Weights of a small transformer language model: 10 layers, 12 heads of 64 (1 for keys and values).
Each number is 200 + 40 x the weight over its row's rms, rounded and kept within 0 to 999. Layers, rows and columns count from 0. The size before them is the row's rms in percent of the matrix's.

# layer 5 attention output (transposed), 768x768, rms 0.0242, rows 37-40,101-104,165-168,229-232,293-296,356-360,420-424,484-488,548-551,612-615,676-679,740-743, columns 384-511
099,193,214,272,198,174,201,175,241,216,165,114,269,183,292,291,235,231,202,152,233,235,180,242,130,161,209,171,248,150,212,222,172,242,217,153,215,177,218,199,206,209,292,177,229,277,190,194,227,227,113,212,210,129,197,231,207,210,294,196,207,117,190,215,269,192,245,191,176,254,219,206,200,199,112,154,144,138,237,192,233,269,143,179,258,106,209,222,212,219,140,196,238,166,219,230,191,148,174,246,202,145,189,154,265,145,197,147,205,155,150,206,189,188,196,175,211,137,160,174,251,224,177,238,147,183,178,206,228
105,209,295,256,190,158,206,142,184,176,207,187,264,199,211,199,214,196,260,230,149,206,130,189,98,212,140,167,258,199,185,198,247,170,210,173,172,268,240,287,84,217,201,207,246,182,211,195,226,246,159,151,199,166,198,188,189,166,199,177,178,160,174,271,293,149,243,191,137,239,248,212,138,183,219,161,220,217,181,209,249,194,216,224,191,225,210,238,239,271,232,185,167,201,232,151,189,164,247,299,188,151,178,202,187,189,138,174,236,229,138,188,137,247,219,237,234,118,183,113,191,197,242,186,195,191,210,257,163
100,218,239,264,190,188,158,222,238,163,176,161,138,191,224,189,180,205,220,179,156,221,177,245,284,233,221,184,143,203,241,223,248,182,159,179,236,201,216,240,267,207,283,241,274,233,121,196,193,172,217,173,162,245,237,196,196,244,143,209,218,220,186,220,194,268,261,239,203,196,208,110,202,232,191,148,177,183,194,238,116,190,283,240,226,208,158,222,164,270,295,272,161,190,187,187,193,268,300,254,223,198,182,139,221,185,125,189,132,167,220,211,134,209,220,137,176,127,157,227,225,129,127,248,216,221,219,219,219
103,161,233,173,163,149,211,205,163,206,185,211,195,165,250,257,152,183,144,227,222,216,242,280,167,239,208,145,196,229,258,174,199,212,179,229,183,190,189,251,183,176,245,181,202,170,216,168,264,215,219,183,185,195,198,274,171,220,210,226,241,156,218,242,290,169,269,235,230,183,244,265,152,206,175,211,129,264,204,202,187,181,244,159,202,209,256,230,190,218,207,180,197,184,187,247,141,184,169,237,178,258,187,125,192,48,227,148,303,231,182,187,167,219,179,255,164,170,155,204,217,226,161,193,127,223,228,227,211
095,214,206,164,248,172,193,198,223,242,263,238,206,177,216,249,202,150,170,175,223,190,214,215,196,209,126,146,189,210,223,194,239,230,196,239,182,230,230,199,226,165,109,180,203,141,141,174,203,201,168,176,181,222,224,227,205,271,131,277,178,182,193,272,153,136,259,266,217,140,175,187,243,206,269,172,161,207,163,110,180,182,166,223,192,216,206,254,219,205,226,297,177,182,258,198,225,238,184,237,144,169,225,175,164,202,191,190,220,244,248,140,157,162,183,147,257,227,244,245,227,216,208,239,259,106,215,223,194
089,192,214,150,173,223,176,189,222,159,148,187,188,191,190,182,220,281,218,205,189,250,218,210,203,163,201,242,182,163,247,240,263,248,236,213,200,229,165,107,196,192,212,184,153,203,221,207,215,216,168,242,205,199,192,146,159,171,268,147,144,222,208,134,164,197,232,187,187,197,241,229,198,177,186,133,194,244,230,240,193,270,230,175,203,179,205,220,162,233,231,196,214,255,192,257,218,248,150,103,240,160,190,230,150,206,151,220,238,194,213,160,219,207,244,159,177,165,312,191,166,256,190,160,198,254,126,237,210
087,218,206,137,150,171,201,128,225,153,216,175,202,153,247,244,247,183,202,362,174,237,216,183,173,201,283,122,220,249,224,232,190,196,191,115,170,180,195,135,147,188,249,176,220,131,196,217,248,187,164,173,217,171,170,213,199,172,278,154,121,240,226,203,181,193,246,278,191,142,229,204,198,167,190,201,196,275,197,225,203,181,193,156,168,270,115,219,172,201,223,188,198,213,210,167,176,178,203,171,190,263,262,235,167,237,222,153,225,222,177,199,216,232,202,189,188,182,176,174,259,169,156,165,159,200,137,148,254
098,147,252,182,174,207,201,229,209,229,241,291,183,277,238,242,149,145,187,183,249,156,186,189,147,201,244,184,170,158,184,300,219,218,142,248,195,175,189,170,204,186,182,221,210,290,253,190,218,249,182,307,222,189,234,174,169,272,179,300,150,163,163,180,150,194,233,173,220,139,165,166,178,125,95,192,226,173,182,214,177,277,147,214,203,150,210,147,211,165,256,151,100,229,149,201,211,209,230,152,269,228,201,237,194,224,119,270,266,205,297,202,217,231,166,254,230,147,206,231,225,199,216,186,175,211,167,161,266
098,234,196,151,187,220,188,160,187,236,270,193,174,165,228,211,219,148,206,185,190,203,167,204,257,201,181,196,186,167,208,282,140,175,136,262,259,215,155,160,224,226,277,188,222,189,193,224,263,180,225,242,231,169,295,200,171,193,192,80,214,156,175,192,149,161,157,162,185,193,231,213,248,299,208,237,202,111,107,221,188,265,191,218,176,199,210,177,202,180,220,171,188,164,160,213,248,196,315,211,204,169,233,178,168,216,247,196,182,244,187,277,140,191,250,109,152,250,179,244,233,237,183,226,225,119,272,258,216
102,216,219,166,152,213,167,165,275,184,182,162,208,203,175,176,233,214,166,229,175,139,209,146,167,209,179,204,128,284,175,207,205,280,205,190,182,229,160,202,151,177,252,217,260,203,147,211,193,254,191,299,229,165,233,176,189,182,260,183,121,197,227,233,153,157,233,118,193,180,195,218,194,187,196,106,129,176,239,228,233,226,97,180,192,155,250,261,220,183,169,162,242,227,240,181,211,217,173,209,176,225,258,203,280,188,193,251,223,156,199,189,159,127,181,195,206,157,217,212,223,204,284,172,226,189,220,238,178
100,198,217,205,186,189,226,194,235,262,183,199,206,188,142,188,203,163,230,193,194,211,132,180,140,179,204,210,177,204,232,207,180,259,235,110,218,244,289,148,147,192,139,236,269,195,212,176,215,140,222,145,140,283,279,262,225,197,166,108,201,233,267,102,214,228,137,202,181,237,263,191,233,304,146,181,166,195,212,201,157,181,185,165,221,221,197,159,199,170,226,210,208,153,194,171,143,272,188,225,140,217,249,173,249,139,208,196,69,165,143,239,142,211,218,126,202,170,221,184,196,139,228,193,207,206,174,209,195
093,231,245,165,208,233,234,271,201,189,225,277,208,224,301,156,272,141,185,183,265,216,252,239,187,222,223,184,186,179,210,254,225,204,195,212,190,164,212,213,187,247,197,187,208,251,168,248,167,154,248,205,166,205,108,140,177,243,239,184,224,244,214,249,192,190,161,217,214,194,193,242,202,183,163,265,178,195,201,177,216,189,214,217,173,262,226,259,172,244,274,153,193,251,113,223,150,207,149,193,229,224,213,191,114,184,232,163,201,223,234,187,250,196,204,174,179,189,166,199,253,172,164,203,189,266,128,189,176
101,156,232,264,255,175,190,232,178,184,232,177,300,225,186,175,120,173,195,115,193,148,190,155,171,216,232,171,277,204,233,215,254,208,244,187,211,180,202,148,224,220,193,151,174,199,173,180,187,250,181,213,199,110,295,216,134,191,206,247,190,68,260,220,191,222,241,207,187,193,127,274,149,212,229,190,180,178,233,132,184,247,140,228,266,256,242,286,204,169,165,259,162,187,215,195,218,273,206,257,179,188,267,244,195,208,108,193,193,185,221,217,155,194,234,189,188,309,228,173,200,221,108,188,211,101,254,239,186
107,166,258,206,148,185,195,133,180,256,225,211,144,171,256,189,246,249,217,208,73,194,263,192,128,171,55,176,194,201,204,213,185,208,153,228,172,187,184,222,125,263,215,215,229,108,187,197,196,182,206,259,217,189,160,258,154,175,218,113,204,272,226,158,215,161,164,234,199,222,218,137,141,142,288,155,205,130,166,286,253,197,198,183,209,197,231,230,190,202,237,273,160,156,189,283,200,230,144,236,220,190,199,170,192,185,144,165,196,174,83,190,165,240,215,240,252,200,184,179,169,243,188,180,154,218,230,152,226
108,217,266,193,266,248,201,260,241,267,204,216,278,143,128,176,223,183,157,216,175,221,165,159,240,155,218,215,208,163,167,264,224,232,228,200,173,204,225,74,250,211,230,195,228,208,171,168,168,267,256,164,192,184,214,246,215,162,220,188,205,238,182,171,165,122,237,167,193,198,203,148,198,301,204,157,163,106,205,214,108,279,220,190,234,305,194,167,227,265,209,212,168,181,210,189,236,243,202,232,205,241,194,141,242,144,192,196,131,194,223,174,222,255,173,110,113,175,179,254,222,196,173,204,195,193,215,220,166
100,218,160,164,206,197,217,219,271,261,239,181,173,190,199,280,227,213,203,145,256,218,179,217,264,209,148,263,244,195,213,164,225,204,161,190,150,203,199,228,205,175,227,199,141,230,212,236,244,205,241,148,226,215,174,216,140,203,224,135,151,220,154,189,211,178,232,184,211,210,118,236,149,154,210,267,155,236,237,129,226,149,157,194,185,163,272,240,177,111,206,244,285,182,215,222,163,181,201,175,197,241,219,215,232,207,207,274,257,176,272,217,173,177,137,208,142,246,218,170,202,238,180,319,244,133,201,218,225
094,242,237,226,108,228,150,254,207,158,123,217,197,188,224,248,156,189,221,174,234,200,262,203,190,256,129,168,236,137,255,262,205,288,189,271,157,224,194,156,144,215,203,184,229,221,170,203,204,213,201,171,243,205,256,168,170,184,172,159,195,168,205,163,176,150,251,149,196,134,210,210,221,187,248,177,215,206,181,180,174,218,163,248,194,259,228,212,169,222,97,209,76,170,230,243,200,238,208,178,219,235,171,142,209,187,213,248,146,207,150,289,208,200,231,191,161,207,197,222,139,196,174,166,205,181,158,239,231
092,141,216,204,189,200,178,184,270,252,147,192,217,152,136,174,158,135,245,204,159,185,182,217,145,159,218,208,217,103,184,214,187,247,245,257,202,229,160,196,213,225,149,225,184,245,156,171,252,187,170,323,241,173,215,208,217,187,212,196,191,199,177,222,206,183,217,151,195,169,179,211,205,245,160,105,123,249,194,121,176,224,172,257,172,225,279,241,224,201,164,209,233,203,215,226,200,260,196,267,175,128,151,133,259,186,146,204,166,165,257,184,190,161,126,197,193,180,219,203,287,219,236,239,209,244,233,212,181
093,176,147,229,204,247,204,177,197,242,130,218,259,163,184,174,210,185,223,251,126,220,215,188,253,201,286,190,186,225,178,183,201,189,175,198,224,194,157,175,145,231,198,209,230,212,186,263,187,164,203,215,167,203,157,200,189,190,166,150,241,189,178,157,209,175,162,277,195,151,286,176,288,263,248,256,227,187,147,219,91,214,207,192,241,260,141,259,188,197,203,248,195,208,144,123,236,234,227,251,193,149,216,201,200,127,145,225,145,174,245,198,135,217,196,150,167,127,170,180,248,185,228,217,185,169,134,217,215
100,217,271,174,149,228,223,238,138,236,305,232,168,308,259,208,201,231,189,219,192,219,197,211,214,179,212,168,209,193,239,198,177,220,176,238,193,150,258,191,172,314,170,180,162,199,156,214,196,176,217,193,156,210,193,229,221,151,224,318,253,159,140,229,235,180,205,142,194,181,271,161,164,194,187,238,235,205,161,246,209,258,166,259,218,265,261,234,162,177,271,177,166,270,150,173,119,241,199,147,149,236,277,135,197,150,163,193,222,221,211,138,201,227,253,245,138,266,138,197,277,173,231,178,177,296,210,262,238
108,239,236,191,197,204,211,246,197,281,139,230,136,238,199,243,105,319,254,178,162,214,186,196,146,230,198,176,261,130,198,168,267,169,201,228,200,253,188,168,254,255,204,202,138,175,251,200,229,226,200,216,204,180,130,157,218,199,195,137,225,206,173,129,245,258,195,186,206,193,193,219,143,304,143,250,229,162,75,168,154,164,190,143,195,160,227,192,149,174,265,143,208,213,178,241,174,235,278,163,243,106,192,149,211,172,184,259,214,248,162,197,211,224,256,228,204,186,213,181,137,231,242,146,240,203,251,194,280
102,220,162,153,186,155,161,150,158,300,189,176,215,185,172,180,199,187,220,239,235,126,182,155,176,180,204,210,191,200,208,241,205,223,220,193,142,194,211,175,224,161,187,200,135,219,256,145,305,232,155,170,220,217,191,139,194,189,243,167,193,229,164,236,229,226,265,225,167,257,235,178,168,281,168,202,263,193,153,260,201,224,206,213,174,156,200,162,207,193,117,227,234,227,210,184,214,140,222,217,242,166,227,153,175,145,218,215,308,282,167,217,154,193,217,243,198,211,234,182,160,198,207,211,192,112,149,208,207
104,167,160,204,260,175,171,124,198,169,194,181,247,243,175,184,157,217,93,220,271,258,182,170,271,199,247,196,220,184,279,255,176,191,202,213,157,178,175,214,136,145,173,235,285,204,140,179,278,179,157,197,209,148,263,217,201,210,171,186,190,154,169,214,162,203,241,175,178,242,191,225,207,230,82,150,216,251,225,155,121,227,302,211,124,191,206,204,159,129,172,231,213,181,176,173,188,168,169,181,234,198,198,173,227,239,205,175,243,197,235,254,184,236,188,210,163,131,168,157,257,178,243,156,172,191,191,236,130
099,174,274,190,174,162,212,173,260,171,158,228,111,184,207,249,133,214,242,243,208,204,190,179,211,233,317,178,169,160,231,193,235,164,135,191,182,228,225,235,168,153,109,169,191,155,226,213,289,152,147,192,156,182,227,212,232,260,121,182,168,252,188,253,230,246,190,243,186,155,199,185,206,242,60,286,273,229,230,203,159,180,188,98,224,215,179,215,203,204,238,156,222,239,206,152,237,178,257,152,238,91,243,224,255,192,230,272,216,243,232,158,208,202,247,248,188,269,224,163,198,208,232,165,308,230,188,181,186
103,172,238,254,205,192,163,155,262,132,283,218,183,181,253,166,177,232,204,193,247,242,244,219,181,141,261,162,208,253,176,209,227,188,199,210,220,212,209,208,196,205,217,238,172,139,190,172,283,207,170,214,208,227,100,163,234,212,166,243,280,216,128,191,193,186,193,203,204,197,229,204,189,152,159,216,170,262,167,229,235,201,151,144,189,222,151,150,178,147,276,170,259,231,181,207,194,191,163,178,161,218,208,242,233,162,250,244,169,259,214,221,181,158,190,190,231,212,188,155,200,249,132,242,264,238,140,219,192
098,265,272,220,181,185,213,213,210,226,217,280,174,237,239,143,207,207,167,207,241,233,139,232,238,181,56,184,183,215,230,213,235,157,161,193,284,180,187,189,164,152,232,139,208,270,173,210,133,123,261,147,145,166,151,156,163,232,167,136,244,200,197,173,216,201,135,254,240,91,231,219,237,209,122,243,172,296,174,223,211,120,219,186,219,126,187,197,216,179,226,220,192,272,196,278,216,171,217,159,196,174,181,169,154,150,155,194,136,236,179,228,190,246,163,167,138,226,241,216,196,175,151,225,169,227,187,205,268
100,252,257,250,216,233,163,283,272,209,130,205,294,162,226,259,107,194,160,195,202,212,227,182,191,258,138,165,230,218,195,189,268,181,227,240,159,186,139,141,182,198,225,173,169,206,210,193,220,258,193,179,131,111,229,156,158,199,192,218,162,236,179,231,170,160,243,198,215,118,251,177,170,266,238,142,163,223,162,154,143,197,133,192,182,236,282,187,210,173,115,256,112,198,152,164,217,199,172,245,194,166,129,220,183,222,218,192,214,247,192,219,217,278,193,201,113,246,182,211,190,137,153,186,233,164,206,249,233
106,214,280,197,241,239,150,194,217,220,203,205,175,136,140,145,203,233,237,197,146,134,109,207,237,191,174,215,186,135,213,185,251,240,225,208,256,171,181,211,249,261,194,217,219,153,178,182,225,215,164,300,191,238,190,170,146,241,242,145,254,195,170,208,193,193,184,154,200,181,189,211,191,226,207,64,163,203,203,225,187,161,197,236,170,196,251,246,177,200,233,201,228,216,247,279,284,184,167,232,160,219,216,146,233,209,175,157,174,219,190,218,246,192,252,181,177,174,264,169,204,263,209,210,224,239,172,164,211
102,184,167,150,200,263,162,148,247,192,244,260,203,192,153,192,199,206,219,255,164,203,190,175,140,166,234,219,180,200,212,259,237,227,211,174,216,211,186,151,152,201,236,220,218,201,175,236,187,174,208,197,185,251,196,253,230,126,261,198,170,121,211,180,182,185,208,213,161,145,226,199,228,300,250,188,160,187,252,197,122,254,254,240,184,182,199,264,175,239,204,218,136,245,212,198,216,208,170,201,156,193,209,217,213,193,197,169,155,180,248,209,184,295,173,175,196,141,154,236,191,231,276,227,230,236,166,188,200
105,227,199,99,197,123,318,203,212,258,288,207,111,230,174,210,168,227,108,161,207,243,216,244,219,262,146,107,193,216,157,277,143,224,186,256,203,155,243,203,242,193,253,178,214,234,212,241,231,250,149,213,218,209,173,223,187,242,261,269,229,267,186,270,185,187,187,258,235,229,170,181,121,201,232,236,185,269,143,264,189,185,231,236,131,205,202,298,183,171,204,203,143,211,156,199,185,190,214,120,168,168,218,236,194,202,202,197,224,184,143,174,244,238,227,198,171,207,203,202,170,165,232,183,222,274,210,193,228
098,183,210,146,195,95,231,260,216,225,236,195,157,161,178,171,226,159,166,211,165,217,241,250,209,187,280,187,159,236,195,213,128,209,190,152,213,227,225,222,196,203,157,177,265,176,181,164,225,208,185,249,252,261,268,189,193,205,200,198,218,204,168,248,262,237,225,207,229,214,268,193,195,238,292,249,161,292,187,195,287,184,176,199,152,223,148,243,212,189,258,234,201,265,249,178,176,204,145,235,160,247,172,219,226,275,282,208,75,237,147,200,89,190,204,140,191,189,195,198,193,181,248,187,171,235,208,246,242
105,216,237,224,235,201,177,228,220,180,232,170,250,168,218,208,175,196,150,160,254,211,187,286,162,252,199,146,154,239,219,205,175,293,222,199,235,199,196,205,196,106,181,222,220,209,179,172,141,262,151,224,241,159,214,203,188,185,147,277,172,107,241,263,114,167,207,210,198,127,224,222,184,245,230,219,182,220,215,130,145,229,132,227,216,194,243,258,182,272,197,304,185,194,196,188,221,251,187,219,183,280,230,292,247,171,146,176,183,177,190,188,120,267,201,161,194,253,248,241,194,156,206,277,252,140,173,221,187
097,209,198,190,184,251,135,125,175,223,214,164,152,181,180,169,221,231,222,171,216,173,234,235,171,178,130,186,247,169,274,199,223,192,170,129,235,220,196,256,169,105,190,173,191,196,195,191,225,202,188,230,188,234,163,122,210,164,200,148,161,184,176,178,194,202,181,192,250,231,202,225,184,224,194,140,203,142,238,198,149,90,204,68,229,234,202,180,153,180,172,262,199,191,245,263,213,175,168,136,229,190,292,162,127,212,249,235,229,220,173,211,229,169,208,168,145,149,216,142,167,258,221,212,284,218,211,135,207
099,213,202,165,182,220,188,229,251,180,175,182,153,223,200,264,202,143,192,264,179,148,167,146,197,163,232,203,148,129,155,200,152,263,170,168,223,297,201,179,236,183,155,161,206,159,271,195,138,266,270,210,193,177,163,210,209,120,232,165,198,188,168,189,148,159,185,188,197,244,208,233,223,289,143,181,124,239,243,255,153,207,130,179,122,246,207,164,149,176,75,169,191,203,236,230,214,274,172,258,210,236,240,216,199,191,148,223,169,182,209,195,187,265,217,268,205,201,162,186,225,145,226,254,268,185,197,189,192
109,185,197,168,149,110,194,194,223,247,231,216,176,198,194,240,207,136,190,159,227,139,207,256,206,213,239,158,194,169,196,169,221,246,240,200,173,231,217,187,190,206,158,179,225,175,266,175,191,237,201,242,245,233,232,205,216,156,186,161,245,200,209,249,171,229,235,189,181,285,170,150,256,230,214,245,236,215,259,209,203,224,253,174,159,186,215,176,100,206,206,275,211,229,176,204,150,143,204,148,201,170,199,207,203,196,160,213,192,144,207,143,185,225,302,238,161,225,188,192,143,192,240,176,189,341,229,231,183
106,156,247,251,194,211,242,228,262,147,219,155,224,209,295,260,134,238,203,175,191,219,181,207,130,219,172,204,186,140,235,216,170,205,180,236,171,205,241,215,249,224,201,215,220,205,221,147,129,187,217,256,146,195,211,232,215,253,204,180,243,229,196,206,124,199,193,226,183,242,179,235,218,209,188,249,121,79,156,180,225,203,206,128,144,168,216,226,119,208,256,244,202,256,137,230,251,308,192,177,220,152,240,225,216,248,190,223,182,178,214,200,252,201,170,138,159,222,144,174,148,214,186,210,186,175,301,236,199
124,105,174,261,250,141,208,180,226,181,197,249,172,219,237,233,159,163,209,195,169,251,237,173,119,210,222,221,274,164,221,240,221,227,160,192,162,173,159,156,185,214,207,136,205,209,201,130,111,166,142,142,186,119,245,163,76,216,173,181,233,163,192,262,198,217,159,228,174,256,161,229,205,235,241,236,163,172,208,221,180,244,177,178,188,128,208,253,216,200,179,228,177,157,214,160,141,168,251,206,167,235,213,215,208,219,254,214,160,152,99,212,216,226,250,265,247,221,196,154,147,179,133,171,226,217,174,194,223
113,180,226,237,182,146,197,231,290,237,206,178,165,220,235,150,232,186,193,229,200,175,243,207,156,210,143,226,186,221,224,199,158,219,178,199,177,214,248,250,132,180,213,240,192,145,151,220,218,213,209,238,176,171,134,204,160,168,238,157,179,321,186,168,219,189,224,161,194,222,193,152,185,254,224,175,194,176,193,185,226,171,223,207,179,224,227,240,147,187,190,208,200,205,205,223,225,120,185,211,166,211,200,153,203,184,242,206,213,194,104,198,158,231,214,212,222,228,205,215,167,181,270,183,217,178,192,197,213
113,219,265,230,243,170,181,294,287,280,125,155,253,165,180,249,205,218,212,228,294,182,194,212,229,141,224,225,192,187,232,208,196,247,207,214,191,234,207,173,202,206,186,225,217,215,218,200,232,245,251,195,162,130,166,172,256,218,196,250,195,239,210,232,175,153,181,179,211,175,231,180,160,284,181,169,222,229,181,114,149,284,146,185,208,248,279,220,230,173,182,161,257,191,238,163,242,207,236,263,206,240,120,128,227,176,268,205,160,177,211,167,196,238,203,166,131,194,224,185,191,177,267,158,189,201,250,187,189
096,193,223,194,159,179,244,254,178,200,163,246,173,233,184,199,204,277,234,164,152,169,249,190,163,198,229,182,209,212,209,270,182,130,257,192,198,192,174,149,144,264,253,191,225,181,252,231,251,176,254,270,279,204,176,185,182,239,142,249,242,260,185,225,227,229,205,182,179,260,197,224,158,229,237,223,223,251,208,209,210,170,235,181,274,235,168,195,142,167,231,220,119,156,182,191,150,185,218,216,130,201,209,216,232,251,200,186,187,147,96,216,185,224,241,231,257,258,176,164,161,233,204,159,185,283,163,189,234
104,157,150,193,176,178,147,238,167,222,250,204,169,138,221,186,226,188,180,203,238,217,273,248,218,225,166,140,203,136,246,161,166,212,236,131,188,139,251,145,157,199,284,245,277,225,231,207,192,225,162,232,253,254,164,266,216,267,245,241,211,179,148,238,201,241,294,209,261,196,198,201,220,162,167,154,250,187,158,247,194,166,172,186,211,195,172,271,168,259,186,247,278,159,157,212,162,181,194,183,223,223,163,211,241,169,236,231,221,158,157,305,160,179,263,222,271,279,204,204,169,170,221,175,97,144,153,214,247
098,199,255,238,253,249,165,185,106,276,183,262,251,176,232,166,144,163,168,173,195,164,247,199,265,191,166,232,235,169,184,220,187,149,121,136,213,241,166,189,153,189,152,203,276,246,172,158,185,195,158,178,233,197,156,198,226,195,122,294,233,253,171,167,207,243,208,193,181,214,196,196,188,154,125,131,276,176,126,225,131,197,284,200,132,287,181,236,147,147,199,197,216,210,217,211,183,202,191,209,293,188,179,182,182,196,182,185,251,235,211,254,199,176,190,212,142,199,173,154,247,207,173,158,139,176,236,174,282
097,180,213,218,223,177,234,250,178,194,147,249,218,184,226,195,178,186,197,247,202,221,237,228,216,211,338,235,203,201,229,114,144,164,166,225,229,171,203,196,209,216,179,119,239,204,228,234,209,275,176,184,223,193,174,200,167,245,165,279,222,264,177,185,176,274,234,261,221,184,195,117,189,200,153,243,253,226,167,181,236,207,268,168,234,248,189,178,201,192,213,196,198,199,241,258,156,204,248,205,156,147,157,189,190,204,178,198,211,198,247,218,245,176,138,216,238,172,205,223,234,153,269,149,210,230,184,134,293
117,252,292,253,224,182,173,208,176,230,209,253,203,252,251,208,170,171,169,201,234,188,156,149,219,236,157,175,200,239,235,165,278,184,177,186,190,243,102,231,159,239,223,233,217,218,153,241,157,149,187,230,180,182,220,194,162,191,99,154,204,220,174,137,162,224,182,181,247,188,218,253,201,134,142,234,212,240,241,198,207,182,147,140,200,161,120,190,216,212,181,240,214,200,213,186,238,204,190,180,207,189,172,243,192,173,241,255,170,185,130,203,187,250,143,219,188,209,194,186,201,191,160,224,201,131,197,224,216
106,186,186,211,273,236,156,303,252,225,161,162,224,175,215,201,192,261,158,217,178,223,239,206,153,183,128,257,229,192,222,201,273,188,217,199,215,270,187,136,198,229,176,146,200,221,173,208,209,267,157,261,155,129,233,154,220,191,202,311,180,146,207,176,207,162,187,211,233,189,182,239,239,186,149,173,197,163,187,180,194,198,199,166,196,165,185,254,194,185,161,252,192,208,217,205,204,184,189,252,199,202,190,175,236,188,183,187,113,109,215,253,226,238,127,188,144,178,184,200,233,168,219,243,165,183,245,212,214
099,258,292,308,232,223,197,209,212,193,218,176,181,191,104,185,162,227,251,180,137,138,152,222,155,248,113,219,228,143,172,237,182,185,254,212,238,212,177,157,184,292,193,190,170,118,178,183,186,169,196,184,264,207,155,256,167,254,178,129,292,252,214,198,217,221,177,168,219,219,256,223,106,171,221,188,281,179,184,194,227,214,138,267,156,238,194,202,226,183,247,179,157,197,232,220,208,225,181,195,183,228,148,194,151,210,156,178,215,224,127,183,179,253,239,234,207,230,189,158,161,197,146,121,211,218,190,228,250
104,172,191,281,284,185,150,214,284,241,236,251,228,191,200,187,189,236,159,227,151,198,203,257,218,132,212,265,127,286,146,229,289,142,215,214,174,151,195,132,203,216,268,196,206,230,212,215,305,169,251,211,188,201,241,210,235,235,152,146,231,232,231,245,167,151,239,230,222,226,228,140,215,225,268,246,206,118,198,194,139,245,241,200,191,238,165,160,242,180,271,312,175,214,171,237,196,217,253,195,172,218,177,173,213,207,205,221,152,184,213,219,167,278,204,212,138,163,193,233,239,159,218,256,223,210,203,209,177
092,235,197,263,205,191,257,150,159,203,200,181,223,164,196,175,208,197,233,238,235,169,192,230,204,229,241,213,112,245,207,176,184,202,214,222,240,110,183,241,237,218,159,194,193,157,137,253,117,184,203,176,201,240,111,199,154,238,183,192,223,256,195,189,159,161,147,214,215,186,246,124,270,113,152,223,89,247,143,173,238,194,194,197,195,247,157,189,234,240,210,210,246,214,214,198,212,180,152,218,171,192,183,193,180,212,161,247,145,223,218,210,155,238,121,191,280,244,213,228,193,180,213,256,195,203,157,227,235
095,221,232,234,264,227,166,221,223,207,237,228,210,211,230,199,242,186,212,119,162,150,152,193,231,220,163,171,170,284,232,209,196,185,177,231,256,174,164,232,261,237,120,171,213,137,160,189,191,261,196,235,175,177,212,168,177,277,159,293,201,195,164,244,135,220,187,237,270,109,158,197,225,125,189,182,205,270,214,193,211,168,176,201,201,230,211,198,249,164,224,257,195,174,223,178,196,203,197,180,117,225,177,186,177,306,187,271,129,203,272,198,128,191,153,213,203,282,236,207,250,169,189,223,298,141,221,222,232
103,207,210,197,196,276,171,251,238,227,207,219,146,188,175,209,172,248,217,150,188,172,198,191,203,178,104,182,220,192,187,185,251,242,214,254,178,191,169,122,229,229,246,178,174,160,230,205,231,165,224,266,163,200,169,222,140,186,231,124,164,216,228,114,163,189,203,145,198,185,219,198,144,224,252,138,181,170,199,214,281,217,142,187,209,170,243,271,183,208,189,204,194,203,285,189,218,235,181,153,167,196,254,245,198,238,152,195,210,190,160,172,193,159,212,191,178,238,269,233,173,238,223,126,224,197,183,143,254
098,254,193,221,207,140,233,229,230,240,202,169,181,155,187,179,282,188,140,199,214,267,166,183,187,118,172,194,218,253,186,271,226,155,222,176,226,136,178,105,203,245,290,220,185,215,161,225,190,215,250,216,181,257,159,183,189,262,286,99,207,215,248,207,174,90,243,117,207,266,260,155,171,259,250,180,190,193,207,233,164,221,219,213,201,157,217,186,239,209,245,195,198,190,220,185,249,221,116,212,207,270,267,169,169,182,207,171,155,199,146,215,268,228,281,179,153,147,127,195,198,160,154,165,125,224,222,241,156
# layer 5 attention value, 64x768, rms 0.0224, rows 37-40, columns 384-511
101,245,230,186,187,161,176,198,270,145,247,217,199,220,238,217,268,266,218,286,184,217,155,216,150,124,176,195,232,175,152,172,218,181,164,136,235,157,236,222,180,247,194,256,170,217,218,238,241,195,231,187,242,205,206,183,172,249,225,116,216,228,213,284,201,230,193,204,207,180,199,288,274,82,261,251,176,222,155,211,243,153,221,216,198,169,149,271,210,212,191,133,221,163,149,250,234,256,294,204,232,148,175,167,196,188,167,224,156,147,212,217,186,177,221,217,171,155,208,178,190,179,240,176,132,272,200,223,238
102,212,265,236,207,167,181,213,116,237,149,216,181,189,171,243,196,198,208,195,214,162,144,204,201,284,116,172,176,171,200,156,224,180,207,192,180,243,201,211,230,128,209,185,284,323,237,162,208,171,254,207,253,250,232,234,174,205,171,272,188,141,152,170,203,178,197,183,151,203,200,281,197,237,200,209,230,169,159,247,290,124,101,120,236,225,192,187,171,207,182,159,189,238,267,191,164,253,217,188,218,124,149,232,180,249,196,189,240,236,202,169,187,227,180,226,261,191,200,219,122,222,234,177,254,206,111,154,196
097,263,168,230,185,230,208,246,102,224,191,187,211,223,249,144,217,156,249,223,163,222,165,184,235,142,195,202,181,270,161,194,164,199,231,158,287,232,250,154,227,263,166,187,160,279,166,210,112,260,250,210,164,149,179,192,191,224,199,212,172,203,192,161,230,191,244,185,256,280,181,231,209,282,240,185,187,195,198,180,246,221,145,220,157,193,172,142,246,235,222,124,80,202,198,159,250,279,191,145,151,141,180,241,165,199,144,193,245,235,195,231,211,145,282,245,300,132,188,202,268,131,217,210,183,194,193,198,227
103,154,212,213,215,245,262,178,179,118,210,257,265,273,167,207,207,241,208,194,182,171,152,223,192,204,153,198,144,239,294,176,134,219,173,240,168,161,166,201,195,240,187,239,210,153,173,162,142,166,205,185,201,222,181,221,242,179,197,213,227,208,219,222,232,181,151,249,197,247,203,193,178,203,232,219,237,179,123,184,218,237,155,164,170,219,189,254,231,204,177,283,155,180,242,181,188,253,218,231,181,218,265,148,237,170,125,215,131,207,160,191,174,260,191,187,240,257,182,222,238,221,208,259,168,153,142,120,183